python train.py --num_hidden_layers=14 --hidden_size=224 --num_attention_heads=4 --num_key_value_heads=1 --head_dim=64 --intermediate_size=896 --vocab_size=2048 --hidden_act="tanh_gelu" --norm="layernorm" --norm_place="pre" --norm_eps=1e-06 --positions="learned" --qk_norm=true --attn_scale=0.125 --bias="none" --tie_word_embeddings=false --parallel_block=true --init="uniform" --init_std_qkv=0.0379 --init_std_o=0.0 --init_std_up=0.0379 --init_std_down=0.0 --optimizer="soap_variant" --learning_rate=0.00637 --lr_mult_up=1.14 --beta1=0.95 --beta2=0.95 --lr_head=0.00661 --warmup_steps=135 --schedule="wsd" --decay_fraction=0.935 --decay_shape="linear" --final_lr_fraction=0.0 --batch_tokens=65536 --max_seq_len=1024 --doc_mask=false --z_loss=1e-05 --train_tokens=353000000 --max_steps=5387 --dataset="wikipedia_en"
Each number is 128 + 32 x the weight over its row's rms, rounded and kept within 0 to 255. Layers, rows and columns count from 0. Numbers have three digits each. The size before them is the row's rms in percent of the matrix's.

# up: layer 3 MLP up, 896x224, rms 0.196, rows 62-174, columns 168-223
# down: layer 3 MLP down (transposed), 896x224, rms 0.151, rows 62-173, columns 168-223
up62 085:156147117121124090096126097128120143202115070158032143135161168103167157091103131150101111113121159117147153134113205107078110190149111150139144185120098178134163119155
down62 095:123105116135154137097152177116130101142139059161129115152095142120163153099108064114212118095170142102098095141114108098105167181137101133100164138102137095115099157106
up63 089:123143122143149194111092159117156170169146141123090136103132102093158084169122156145125090112089100083159107108096139221157186130147173147127157156136164166178230117123
down63 092:125102110196141063080111133119131091123075099130143078139169185155090106154083104128182099147092169192117133156127144123096135157089127074159093122160125159092085121113
up64 107:121120140126087168138154123218089135150127131150119112161151064121086215109157157154098139116113178101134135106166154091082164126151119168096164086113138100111109135121
down64 108:129125139127125049121182169172140154148150076118094071121102099097109128123145151151060164181074116146128091161157120096148131179094145114155086133147075166140149105218
up65 081:158120057138159077142170094086140115075153179165160152129110119138140124156091108148088125122126129150165123133120128111125137115117107089140169093116080076126162125122
down65 095:101129085164163123152135098100145109116138133140053131135103100105152124137131156157170154166103105046040129172123059147123145152094127126141130132067130163121139085155
up66 086:125159146122153024136106144132102141125170139145185166135140155076183111070103172083113160142122143115213098134132133099111107120123121123174168115138123137141162149080
down66 090:166149164136085068085130149117157148107109164117114184124172130072141192193112142117218076107128207149144125137076095055164071102094174156147203200173088116115123156143
up67 090:166124153029113115078087116078079137155138161145148155127104069177086109165126217098109126142120134143182124157128062144137135176123139100081132173083126124143156109177
down67 099:162135167067113144163152082074139098107101174152149157098144129174167149130114129137146071104139153134132128163090074124113121138112166118168124109108057097123125085105
up68 089:170166123115165139120142092110120126109147188116134082134107127074122169158133105166093099161088189104148136123104152185108123098104126147116119058143149119113132104123
down68 100:114162130122161189117161117116098123083131190121093119157185109087093177149130093125157134167094176152129120115169105114179116178162157146169141123114171138100058169164
up69 081:130152145080151097195080144160095082123106112134160181143158140116093142145166142145064185135096140169146122172098133176149140114077099121111150105032186169140108157130
down69 089:177157197164147121121200145092090113132100166161123144099140124108171138107105131116144112116074142092101068116218094137125175132119125096112124121051122137086127118108
up70 091:153097153120116146124140161074091126108184124141170161095124114111112158124152123111160158120100111148060134161154109132122146089132085152180143124113144161100020090079
down70 096:117139173157066152137165135117111142130142136113130145124206127187080115174114092126091109152122152087105121109170102114072150122147172099117132098145137176100204167120
up71 094:128128153165213124055088129129136127083165146120184147136150092082120163150106117088054115120073096147180174112147190143155164115132142128104134134106145128130154081134
down71 101:166140122159133177120149148097174044118141093154163105127176117114127155162147109115128109114150128118112121153126138168214197181127086097091180221108132191072073132095
up72 092:080126129086138140144129167092155158102133106090092149102113062100161135103137125133135114164028158075125117171123148133133119116081056143137152126192172142115131114088
down72 097:116101132139114146114143174135147133120129104129095172091149145103145101117163155132115126134066107172141117132139162147073118109133112136124120114181059131144142062150
up73 114:136099117170084065132154092146134141138155172087140089078131164176103150153127110163090121134120196100159180172106130153107083085149152149147137161106104118150174141104
down73 092:132132126076170142151085149154110121108155070166146158128159112132198182099137139140158120120121110097132110153159129126115217060117116102130169140082114182134084086118
up74 098:172153083143132091166141152145076178041113185157111139119112171107150126141119168153094132154129170169116075150120024121127129131136095157121147105113081156110128148149
down74 112:152163135137117153133169165167111144126146152149120090150133184133150165082133138167134139067124103132094078135088143104127140100130123098152130113121127150171121110139
up75 095:153181069054090163184170152085139113107155202163133117081107157097078125141152176167177176143080092141132089117134194105119132150056164181144146138113099157159097117169
down75 099:066113102116172089125152062138160072085094117086085108127182127152151126156192106130086125129073170120131036105133162155156143147126141085152075125150145188179116136123
up76 099:100080142177091138182148183087110201139122135120090090110104123152199111114091100116091182174143063155148133128150096119113128153143099161124102086121132135111135125097
down76 098:182101132168090095141130164134143121131090172126136131103130176158095156176145081131130121087118089137119102122095101108122105119139143077098039107115085112141125093177
up77 101:090155152114137102124101061156146107150091173042113145128120162175153129128112130116113090145131207108201166122143128132124136159133150154154162157119126156089155096168
down77 103:098089166156176049184149127097159169134108131126128132179158123114114139171097127130142083151206110102129162147141062115141129128148167168073147096120141079076140124145
up78 098:045095133120155120123130126157107121156178174100114175151128128130087088029128126062168098143173136126164106174092175098122132179111126153135165110143131132137134134132
down78 096:113104115155158151166108185117155148104159157140126120137125136124129121120107113065116086037120099090140093168252115073176131168102122073147153138151097146107117124120
up79 080:145082165092110162050112051105109144104117105147134175084156131099137138110197139177205154109112128183146101134105138123160108118161139136086135127134040123144091121121
down79 092:154174132074141125087121074082171154123116090145120110143146162114120097112129131080243088138116133152118121159085083103114118143173115155095137104145101116122139129084
up80 090:116191161153142160161178107115105044071121195184120147158153121123183113082173157167099104137125117131117118103159141090103150141125093133086181121155157107160127118097
down80 092:120143096118180114159083157151158133140154109140150093120069163099088162109164049072105068182181178146161173133125092109134091119088108113159107190143112147104143139085
up81 093:101190050086132166143136166162148175082066137092172126044096146148145136168126135137083140083102119158128131105121133193149193086176082118114111127160101155120150133165
down81 112:124155128060104051079142143112161108116107103149152106053107122124161141081132162097096106128156108132112112141113099078179147161121090189122166079118084115144176146131
up82 095:127122079178210135089063138122101099145158137113136046130127098152133107139125111146087038147081204140199154157179107069086180132156123149133107089098186136088166174095
down82 100:124137111142139080118057086126081084149147141129132102117133138147139150192132154134160157122120143101157070134182127163146077102087144146095152052164158117110099114117
up83 097:158103092111174130132087143193145117122126075161139116127184127125158141110102102141161164125099117135120110105136189155170171193074166144112099137150132152226103102175
down83 095:164123133163115146106145101110133142145091149165088170114113114071179094131171092054137146158154152109132128111075159148170103137109071177076147162182141110114108114125
up84 104:101156088079172146160108152054153135143130162091125111163137100122147131091125167157081130154116149129175106108108110156163161104125118145148121111163130116100089147169
down84 096:157139155149102077141123140171200113182129087149162144092162116072097103094170141087108138104170153142127127139136088148043091124076140125091133123132084110136130130131
up85 099:156164098158111075077090082042159073148118165085160132150097160121125190174128161107085109157188163143085171156120159114119136107148064207166113067154091097134129121072
down85 099:146159085127129135061157107202185131144134137161143180128069141127102168156088179142089078159119151143163097151089079106107113173155115131127119169107160175128138155123
up86 096:125100090134135182147138136115135162120112100107140109160099178111154097148074134131101157079059132107142136141088161114126098103151169123112134162123126109137127085070
down86 098:050147100074147163118154131195100152060171143093184158096129135111128172145161059172209122148134098152124163132078093101104099114083168125118149133107107102105094126161
up87 112:086161110150152105127125126046076064145131115112102146066152068109126135140140126138093099139107173113148120082197136111113139059078132145056133170157198081154128118073
down87 106:083135137168179127159140119150121142129148137104126156126134127113149134153119140163148127110166146159185110186127135176106140098139173139118100138123084123098095178081
up88 105:138157110131133112091103146070167142123147083092149129058144181108170132148154092149136173115116111106101114150157142106158181088113119141161131131119135130137150185165
down88 101:112182117128170087103098078118158178122180100118126086189115130091111140123136106069199170163143120089151135151164137146136134121103092115102135128150113183169152118164
up89 092:098148121151110126141089151112113172105177177095139111131138106192090100115159162132131112114097182081127107118119140117114079045135113075102132161121158079168147109134
down89 101:124149111117106129116111184120107115150122169134111180168126125181090140118110146156180163157088165085122139198080128168080117156131130126149086150137131122168150160114
up90 093:166158082111141119106139108205084103089127144150024104162098146126132115115165111145087135156160115165118128148093090121164123112192100145119127172121144124104170151080
down90 091:162101100173142157150128114100110136167139149150113158124130119113118090118111123112115113087117137103058121154076089136120091161127122138136129167128129149113182114103
up91 104:130194119152177098134114172087087101103100101142081124156096121104164144142154149091106138132121120153118096182160123118119058105064174153146126145193065153156107114108
down91 099:120162125110146124104172127182117101129146133079120120115103093119147148134144173138073113132091097100071122072139128106149098131122160058124159111110165204119114139136
up92 096:124118154127065136199167103071102169074114089099141122142116084060075106149157127094103101140078172112121183085055130163137157140129188113123097099148126067153073088124
down92 108:128110113060087152188135094094193166165160121151166161155117158138101096095139088096119162124120163123154130149131097126086106102148148166129126104077173078162120115150
up93 091:139159131169107115125144116117161199105135129081163176133149129131129107087146065150137149109186173105155101119124165104153070124118095134103154045131093180110138125127
down93 100:128082168136147043135148103135137140110099151128135123170158121165173114114132169123127124105159160134201182154111112163090088099128137158069107156122138153104178100142
up94 087:181088131071147201081108112087155143166147170052124143113128090141097053110121128073142126198165122130113177149177154129126179167120131136133157145090141030093119075141
down94 102:168105130060153162168093153097181126140152063101109137111193108131097095083117094098098113159086164116107188127112167126096141055164182102127080113129129108091111056140
up95 096:075128108151110183073123153127130094118153130127091161137143136138158156162141236111101144181162132109074129153112120123086149159125119148089160105130189102132108141140
down95 093:083148165130130096160125146223135138097118158103128123080119132126095120166127067141113101068096174180166122113114204153097142136145137111135149099170113114118162155105
up96 107:098151126138100061130117143081071174122118115130154174073120161067113133109150127154115146198109092206102095168135126160094105117113102138119128097144094134097112063146
down96 105:119169130166131118182104148178128104146103105160141149166104111053102127172167167134132122145108166181141119120188149106128123110085122120119164074140137081062104157125
up97 112:097084137181147122128123111104108117182126191144173093137134125124147128089179112088094136108083168130182125094126175124101120100147113104110072068086165152170160152106
down97 124:067132134148154118126137152146104052113156058119143103127108067097138141113140159156140092152097100090105099120078145136117064094125173128132203214122108107102114150108
up98 109:111092081122175143097163203106157077143131097081075111112172097154154132080063147180176155119154115141128095065125098091111169172146102159157174111115172147103088140083
down98 100:115103164103097176123125105178181134133149079074176137169171142147136073166111138101120170133109115110068138139110097213087118160128081055117093116136149123104108123182
up99 112:142062098145125134124119142107127130122152096084093137135142106125132147168118142172134155097156132111111125178133239074153106135082119143116115169122139120184130117120
down99 108:117076059148134145119125109143106145150155122131171145067133093134134137101129110135134124148157084193100118097124124086138079113105069133123181156150153114116144180175
up100 097:115158099181107115106134121115125085136098093156131105156126092133155137167174178155091108162134143163108086157118108105155156127078110145171122104111153157169116121114
down100 099:098127145146155152128080127118140131100086086107145095140178152122143158158105127153158124140184178145190128156120101183074116210130092057121158092157109170165065142116
up101 118:154115160145104103175122094083108142114088138076165117156136134170142091153130193125091122147073180142117123151185092109160080121143121116159122106158076165122165075148
down101 112:138116147165096135139138117113098117113102118122142171223134134135110059137107151165105159108128172112120159135173160150130199162131077152119098100158119149141071055156
up102 093:138175165158128138103154119167102146143177070132139111206120096131154124123138082175090198144120106139134081095160089158052172123106119225209135072122132134104170104070
down102 097:142172183088145165148163139182157162122102145123113112154102089105132137132144105173123177146107118080143150170148093143131084161066182152162139157106191142107114086078
up103 099:152132099109152109130104143136130155077117141141135147141183126153136091184129172181129090186111178110168110083123160157175110126109142110132136139143143148091139166151
down103 107:143082111136135106155109155138186143116118154158144112123078172126104118194127102122096105117113079158112157210050148108105045114108074188097079116090138100160214098128
up104 066:106126103138103103132157036250064132078131127141129163078140093103157104078155105094120157152155135167166117154148183131132142138092077142132101129078078138222101149139
down104 088:130109136149090163156137092135059087127119093167130179088128120148121095051102089109134120151071165104242121095176213115134177157188111178127156146109080137167087104174
up105 085:150125155139157133141085131108126166149055121077165110213152131178100187096147090133119132147086094162106128135121092090116112201130098126106127150131155142081118101080
down105 104:103056072137089104091126054150147136092128170060094123205217139131160169147153124169145130098080109140152112153081134124137115100150082150113133127086102152096109084096
up106 123:158107141178102145134049131051111140154176102125146138138171160118084134143135107178178131130098125144119099162138158133110135078174149067078123150114068150170130092120
down106 103:143100182118147207094113105128155123115187087125153126121112147118091141168153096197095142122143115122102084104058127099192094104135123068064132131148135123101129142093
up107 122:070140168101139109105062119129109078126105115138128205172126093088132119142079150123066156156078175068177109101138158153090152158092105151075118184108171158162132094142
down107 108:105082146112135127117155089117110131192162138152143157134108155140098145130101147112095118157134175174077183120109147192165137122121155149160086120154104168155196143079
up108 099:051078128141089139160106130105124111142154174134103148108148078125130150138150084090167190134095139107153107094147089076144132111102119130137109123169154096179140161129
down108 095:085133107166142139081166171160154112086140110167070132137157144110092128100158091156107163082151162121129079188100113161150138097088110099176151129159154157107113084163
up109 113:138134149132090082089137136131114109146165143159126103151105155170133166166167141106137135110180078108155101113120081178168187168160137110154124134118171112186185151168
down109 103:080097077089162118118120108123150156134117143174137120162161114107077099150087091122128105118134144151120146127121110123076104132154103124114057147166127115091097119107
up110 072:120062091130126182141110136150137160065121087118120144174117173064126071161111123084117033109121157128115174157094174049131115141139107151171094128182081113108103138084
down110 079:072168130066091115106114124149108161189120133088131149144184133093124107111128089093122147132090107106072138042154119100139148091107130160152131126089176147081129141080
up111 093:106094208054123131119109102107170130087173154074135150168146095127089127105142147121168150155088179143127128115121121134132156121165174118152152162159121137106123125144
down111 098:217173160127128123126091140091058192147137128060157045133115089104097146097127132133064053175098104101151147062130140124118104149168137135060170140180147133104076098173
up112 093:141146145108122149117059117124139089128167198085132172068187084130114211052111113127124132162107152129057089109172125226112131112099125131152104092178132221125157082126
down112 112:128149119174153166142141139131112085135161135089102164123117110130111109114128078159105204203140167135121072132147155157128069177079140126172140149172121181163093110118
up113 110:111163133066149158112139117193120144117120058132112130149117088141153121130127117094105201095142101158165095158082147144095166145134195118096160150084174140183112109094
down113 102:159158177085132086148165153135116139129072185153173137123109133165171116088162117065116177124159105132158166139091123184131109053084124117124099079124119111115150118079
up114 104:134121077108163095141077143154187116132164090168130103217141145132103014175104154104104097092165082151150126111170087126132115061150107146148134135187160108098099091115
down114 106:161113124127122106067108124130164118133168142150103163162104118160136108140180156138095111090219085107149091109110102156140098087194098127115118153170158139079090059116
up115 102:171120074076034174109139102076116143109140158088120158118152149112053171124159124143124127140157072094085150135165068123189168200136142116063148085128141173160084143114
down115 104:158165154119075118150170092142087127129190162133145107114148096108148114152190130130191122121100138172127102132133131099142091201129172055114202187075152134118101179136
up116 102:146108145170139087137117139112196092110181135132165170149141098147109177121109068100118101194120112166153124104112148156133120126062060164180146134124106160102157135168
down116 097:140132156149204103128092151095138184080156166150105064183210128151124134056142149186096098161093147179102112097136111161122114171143085129102108124042125175147149131098
up117 100:144150121091183122099147108116139101065145138037164177024186118191122148133128044165148137095130133143042131121123171158131140155165093174143145117143137138171091094153
down117 104:108145120139125103148095079199131122166085116152071106144104124142146183103105051092195093105153099131169103118078145122083127157209104140091103140174086154151134133133
up118 091:174107184132119175117103054115114141147158138138138154064153145130202183082137102127138188110147135188152124135141187156123100111088097131165083153077149095155065128151
down118 088:100120133095159123070158112113107158112165186129127092076136119115093085159154142096119092120113100146085131092133138152162118131092030103081120159122203128121154053206
up119 118:159143128154129047182085109117141119121164119062167090110138136206126157124086094140158092142093150123199117098168147142100153134156123122130127107154113177112058091149
down119 103:083140135153096138115157122099118121097150141110107082145130090168100145165104155131151129122124163143118113091147092129112191144139149133145090096091121136153109121106
up120 100:067100145151100084203134081151122112123146109147108152166110105115125119115167144123131155139139087163072077152119110104142156158145109123155084103150150150123140164078
down120 096:135160132118101095172163134161132085115092089137107167135165145085067163129136123144150133134125137128122069162139115129106104173120142143100086137151128120065117138130
up121 104:100117139111062120151127091109106122107126070175129079095143106091151141118146184085125083115109158187154100100082100162071184105132142200136137113173067063182173109100
down121 101:128116137094136103153089104165127190149094136131141111135118109076140094100106152098182130195097119110149118166123094107132162110146140160098100114130110121142100105111
up122 092:148119124041150148110164098111111105150151135122110116088085152188144132131066107107116127126163125130115098126089130159142073108090108139172134178074186115132124119112
down122 102:177146117102142192111121101125138097130125112132147175121149071109167177099100126124108080153217101131131111135130093122157134141063147153175143139132170107177150168049
up123 107:080138141123132111193155126120137084130148106146183099133169168154122115125103112132176155107141097146117084077144125163125154088153131136166125146139154154170121082089
down123 108:148094151107135083114136099102131123125098102183148126180132074090103132165179127161136147145100147121124124119096117158108126129087139125098151148166136118157122147062
up124 087:103100109138137106111178147127124117102145135103146141024170156108152175125143077096109177107109107073076116216171164128139180116108107140153152151107093100082118092108
down124 102:227102131149122198075189148119112130176139110093117198136092112144058151129118115138156110188119135146174205172135133179156110120106135087086141125142128150108155065100
up125 103:137080118137157168105148096067090130096136094122152106094120133116130129132097116073127120114124121126177160071085137117120121200067114127128114149110128082157132081113
down125 100:105135107150180187166140122148109164126102127133096184125108103145135117108124085169170106113036170113167132203094167158148058119068124129125134120177179147083099092171
up126 121:089150142141076123106129079096118160157082151116109143159174148153115156112173116105122111139107148131121126127129117149090177115160094209079068126106139162150160183105
down126 111:096126149085078091144143064084156092131147140148116102186155171156184105097101086180125144079168144163069135108127102101102127102097138184123175177154119082126099173118
up127 128:142099081112181149146106102179107226092122108144134090131148139138120157099121144177162144138052196117190108180101117123131135137138073136112130154104201168137143145129
down127 118:145126079161158109147146091071129151145106127193119084129159149150136123170142116185177166105120139167155201191059102092123164154152125152056117130058174104143126101144
up128 106:099127093152081090163147065110154103080119118110147139176167141180103157154166120104124161185146128154164112109138156124172094144154146120152096141147097184137140132100
down128 109:057079116127139097131106131099209127217135077138124092152141104106152140100192112140138138104123165104168144114136069087168103154185080080126106173165093124169108172087
up129 099:097160114181149106177122124130140156157182147115209085099178102135059166158108155115105122142128165129140080127159143131036181135138164115098163120143101083134140133145
down129 104:108099200088141131203093100194162172103155140121135071126145123122121066139099173149075125147161146150114016109137184116111149089166156097106145087161100130196200150159
up130 122:114143185159168109146108104087116143152070140143145103087115111111138069077163159114093127154104140097109104158136106081127151162140110118176151103138112062124096097122
down130 097:090154068125078106136161135163175101209159087099115155136111088163156131123117118119141169158110141125117148092133175135155093090189118146109115223130180181118091144194
up131 091:161115132154097139139135142145128114096112121138061169091070100178159135190162130085150144144184119121153110123140124152155099083110088158181112195139121174154158143113
down131 101:119138145133064170147089159153156124090137112121131145089103104154123039100145110144089089084105102125116125118144180139099168143146117129183129145144152142230130118109
up132 096:149140166116138186198091144160105117138159044057136175196101135116165175090143111152113112171112143143185091119135206134159151091151091140144127096123100088163116125138
down132 099:139118186098082200148142110172242037125109093083087180145089156151174114147173107133147123173112164126172149144158178130152116142161125163091132140135122151128110110117
up133 090:123164162164101106181160051092121135098069088103158145068128089052147136105148155183146164129086135104125128191160152151121094199116086127133101090107116170114152107091
down133 094:132174177111190176096095108141148119097157126114124129181138148102122137150110089128149087137150141096179152125150071121112142132149138187161113102147068090137126178083
up134 097:138122104112144135124153109109099142114123162184151100170145141052118113079146067163148143130136143128138088105074143126185194063046111099152083208127101121139110133145
down134 096:201120170162104139114086108155112132111062113141160212165115151149142084084081141174188123148154160150129172152129109113092135126149149119191136136152113128112059123161
up135 104:134142136084101173160121170164148188125068132130136101071147092123069070090106147080152054084083138084158154114096148148100122113157117136200091189163180113128078151114
down135 107:150122101096110129108120161162174103101091117119159128124125129122097166199142141116091092131145174074118176070080169159090182188102072165155076149188152133129081097153
up136 113:104099090108086137107143142146122167096103126111148157078158097076122144119110103155111134198171136087222131113225131102115232185138155170088067126132177102172118145142
down136 109:141104128119120176140109102152110136113117072110099094107137105150038104165146095170104103071147132119139131097047139124105103142107186101111129152173068108157148162112
up137 086:111203105091116099149188094169134126154112117134150128168173117104124114053133120138122096116082159154104044082145090085109170117115074138134153139118160137137184121119
down137 099:174169142093151142128127128121132108150064106124169140151134136171089114135141107133111099100099158099181107147155141121120127155115131142103074165179087097151121121066
up138 103:145144097155118132114103085113113122121164159142092130140120134143125158126150147160108119136087029131129162164140159150175171156199106112176136154095214186198156146179
down138 116:148183192137102107121104095126140124138097131130125147067139085142118154129170101171107139132076077126112091184148109162137193149118096071111124071109140157137135190177
up139 115:083109118157132166117098142106123123086125120077177136181124210121122145061107168144079067140117092148151155171104103137130149081135177136119057093128175196159149056174
down139 104:124118131153109103149090076128144178124109128154085139156109141141153180159138132155135166157130107075095193097098132130138178127127124126143143105137160202124147120106
up140 094:141138110125086096137150097192166136089116126100183122130119044117068134090097119058141159079113116134148159162143133153178202150121106141095165153152106129097117029120
down140 101:099123139153132103091112150087112136155090112116119090114164064110129180081115059159164193079180115128147046077168111065154133031089089105127096150131081132107115141081
up141 089:107110131135049131067138162165108094185099096173150148084119097090075084154116121090125102161140155143149137135143124123149125121142176070121107211216146088141086088136
down141 090:169133050116137136189145076096132176156148121157090136169153164148175131155085055083098135138134128122066096111192166123157127092123134130134092149134157147109072185133
up142 122:075108105077095135166173149098123155078153160125149123116110075080127117098160110061142125133112139095078141156117199174151089079153112104120152145129105126115112123152
down142 128:110219105129113112172135090101101172135086143104123162126118123091132091130124216099111106159096125142118072131170211157124147152135104112133111102080165066161136186174
up143 101:156133098107125145129128107122127133169196137146071094146129138134120152141157169143138152118124156177207121126076110091161139095182135098116186117105202124179135139145
down143 101:197151110097105087142170126092120091171166141142111156083089183190084138124092147186113114159156124204161159114135122082126205126200097142156129152133142142138118142143
up144 091:186099148202118134171143094153148110046147094128107182149138147157078156135185125084140167142124064138133055170103073112114133105127128128158145110111143088207100131142
down144 096:127125137132129116116124143100175132102116138162183101111156156133139157097088116103162113229118122110120152120130166122165149116140125134147047213123109128139099051123
up145 095:193114086147126126084122132177070156170132106104101076128088102160128145120031119157143098161142168120078128128102194085149148163077138129123140179116142185118112139133
down145 104:132078117109067139045111102132136079127171075101178118086133162092098127141113146096146078103120167136139123130112135110140180149170091142154122125086130106191121042114
up146 092:123172038107114096077172140140145217136105130112114199084141184157105134099156119094110098100107121056110152172126205129098130140120117138126110170079104154121151157149
down146 098:181167134051082142170148140104106138119136100099155095083169136160121172146147173135131167113160148109038137117142164144153034098137045117167097113148111168110134129120
up147 101:143192125148082137125151144137103134132077088148160113130189131152095154143120148109110161062181120125141080136154101091113097091177123094089136119067109107159140131124
down147 092:069149093094097071127153123148106161084123047160185178139169103127112172128124181113098195140082163131086132126126078108183110087119104089121111136072116140163143108109
up148 091:067099078148155130167174190098113196151164149094161194132144106138105093123135075128121085076114149060143136087149134124175086101101125139116099158079145141211154061184
down148 092:139174085137144113137197131178047152149137151119117073153145133121104108171179136072063178154106106110125156105113138138153115117071113126089164114072169085135135198131
up149 100:126101177147076089128161151163141129181138075063126153100173130100122120094189117091136047116135134107087156086142106115081054182138154154130098183120147162092105102113
down149 103:204139111128164165157139164140079130162113094096084085131140095078131147158141142158122125120119074147147116125084081108100139057068105104144134093119068108094140110133
up150 096:096135152113172140125134087160132172109150156159103133056163141065091169118158182108114125155108097120212132139129150153154110127103087103077142153056185088186124097101
down150 097:128123146135100174089123077156148075162099114195193159122169114123138068163178120102159093100127110181120120136083114116076123105193192141076170140144162098195108172067
up151 082:127131129149114101102135091159167165128148165144149098119136052159137139147137109119127076157184128116082118113145186111133108134138073089155075152146121151109107080095
down151 092:168110175138148168103139131127127196108175129151184227113134167156085147064108105124130111160188125134082122097135176077109117173146101106140133143136153106127110152147
up152 108:190101115149156112103127060171131128181149102141139150117120132097144129074120088134120134106156163106137122094106211112159146098103061120147100115100148113097123126133
down152 093:097124125068149171131112123137156017100113133076147120055167156137105134171144176085082107141169193150094167108153088141168126112089150123065087123181115170172173126121
up153 097:094148105155124160139157164064107130149132134144167110136089081103113128125147193150113139115132088140129094158110172125116163118103123133149169153115143134101147109149
down153 105:130132118114140134134153140166134118165106195105178106138159091079125080103099132094128093064137136181147110149121125107158107132111079093125061075126133151126168119168
up154 097:255103101059097204134181113103091116145137134107120129146184105087123134125092148111068136072127136151138163133084180171143191090155171134040121126169119142092139156128
down154 091:168105072123138141176093075106077133144111131128105072064195143196132149115084128177120138137138120119142103066102123082139091076146152143114145119142123131097139172129
up155 098:139114077093112106104093112145120185159118183147088176196106136177106138106125196126171127072135150153130162123093089102171167174161082092179081158092135113087101138158
down155 097:192139145059125165145102153136138175166083121116160139152072176159215130074049205113191157114048125105120073113099105122139133131149107126142059123109110104151111190139
up156 134:142141128058096141169167136120112092111147087138219183056093105140143216179116125068145178126137168124148138135110112133122152171147168132133170156131128130143111084096
down156 101:151134070123113128160166180100083158096144068151156146191145128153149058086146178166147122101100118122094161163075111090103126103100165113133114093107066134138105060124
up157 084:140096181070080174158165133136072099061098106155135162180182124125188197173135128134098093040109165133130150026157111084078151157130184170165136111109155113133091086127
down157 092:174194103162064100142147075087164121118192181135069129117079143103142120139132100135118143124181085087127111192100121123163084150155106144173161101082150141126146165206
up158 113:146171157130101116156216094175115081179147187148150103120152142177143131153157107122079115137131164116146146108133124151083083105110138160106115114117100178141152141142
down158 109:111069114111137140111152146154122104180128129115101180151130100134163118082051098148146122097126144105104110095100109122127125134116113120172187120100105144097093136110
up159 099:119193167167165101105125120134118130151110118088074154134187146169113135179050159140161156118090146156184132101142086099125066098102190141135158173077162120147126128137
down159 091:116101137147163072113179137090133128114167093125134102151121153146198127167163193102177114121155131185137136092167161162119117147087124160126150155141144106113130140128
up160 094:079119099108101180069100117134144129131167145224160111041097121176138118116085157136148141153032112126158145130144118143102074181147117124078117111111158114113193117134
down160 100:098070090145157124151121146084132161157144168154084093175107116113136124051139098125147141100092139166141074160154135146146056173092141045061061066107123140160113084159
up161 095:096127074145094129183122102114105163102155188154084157123133083162097100188151193078142151162139130124144099117144179121152111131149059105159098127122115096111171117133
down161 087:144100134106127122092149151132145065144181088086117107132186142095142137095189071185106174136117108092067141111137143155165161087137121161075111165091114165153085138147
up162 091:080187120144171126184133106128162145183121106109129063158175169121163168145141198139131130089092111092159143152128198151148130138107054104122122113124119130153144162074
down162 093:196153184149110115190171096145113090138097094116142115134106099115146118145101130103113148145129131064124117169091149143160153099133132115141144096145090091080117121105
up163 102:139123143116056125121152188127140095128147145073161120099109128143094158136146165094137144137153120156095150096129135122091133155185094126145134178178148127120155149182
down163 098:119178137163141155108178105041113120165134174175111155124131169033158168146119168101130089164147118066118102190099169073174110144134157156138146118152121172173150152129
up164 104:141096093133136083154121033147148126138112107143107152091120157119109176103107109157148123168143116107159106135106141149088084145124106126110191143151121200176170076100
down164 105:094096127202125171058188181120128130154184112106147169134101141069134170140141109120112075118101119107097116137114096160074096121108083139158164112139171111152168102139
up165 098:106148222081095145161103136134104129149110150126111127180182084104149126144153134180126200127092137121114080059148105125090121113113150109128208118143094150133136160123
down165 098:142116156121146146160193095095212099163134096145075110098117162172143119105145163172178116143116056118142157145080097091129089144091076080129146132119130127161092089093
up166 100:176117142150114112123106127159095119133148079084134082102195056140168163111165058106137151151154113116185157120214155133123113143149100155120153143100122119160098138089
down166 095:126169144105116107180154166124106184096091161128136153120132119140087145143157152178122121133091035123113113133146096158105090139105174090187061118145131132118112107071
up167 090:159138111130111126136143169055082090131110150112174134104100112161134133101169144051203188083102135130118120169141121161130104136130160127150078091094135092085127149091
down167 087:112122103123125131107116149105131153095144135164092151088101087140085129071135122157191125098131170117162101147119109097150083132096083113119156137111136176150129129129
up168 119:158149109057081147113144176158128114146146141122068144164138134096055115083153142078168088142093205105121177135130099118154135073185191101126166185106097046145080139122
down168 109:090105125205155120156139080124102125125095102135176159108150136122201129154089088192108188121155056182133099145152175140106123179109124159148124087153154214112171089112
up169 092:130116092112067130098099127194089151074055160150099117108071158187075154112135097156148170142104158097142109110103105127143151148172131157128154133099135100127113174152
down169 102:129118137140117085129061106124135141110106159149100106136144159142186141158149140152100166145144176083155115130136099108116062162173121123192182212104105131139121115130
up170 102:139108158102090152173160104093122121101176095105143151081148181091079101107101170092109148106202149103134123187121158134127098175103107116085146125182132099174122105142
down170 102:105108086134124137109188139140138080126097148111121121143130085122136142115132130116131139149108132145104153143138085150142073129150139094148055154101129100129136128099
up171 085:125110126121050197169055194109111143120096108102143133110139090130098205174116098108119115161108163124142151084169147116129120147177139108143131167115140154070109111156
down171 088:157158087113140145138111201122197150128088144118101097155074127128128156091134095057093147117147136149160144064136100099140088104158111087163116112104108189124171120176
up172 098:033134138188122186134140128129123105194120131120143117113096180106107148072141128104142151120126126073135090122148127107110083180140140113119104105144144132154149135147
down172 094:168145127114169194169120121155131166104123128097117137124107181108144135095173170068121132158144111098055110184118123161114156168153084145143146103100111156187076161120
up173 094:033105076094154185127149135106094048157139120109164142079113114120177134100131154121200126122128159119115164133173124098090152173134101078113115126088141166122072135099
down173 097:096109053085128130087123204145148120101143150116071082091134114137068110118106131082104167150120107127091121155172126090163096108120091076118124091144121081102153182122
up174 137:077158101147165103164140123126054161194070062209097132177134228104140141143125121176110142126092129140137123124116111089065109169077176122095142166101148123144135135159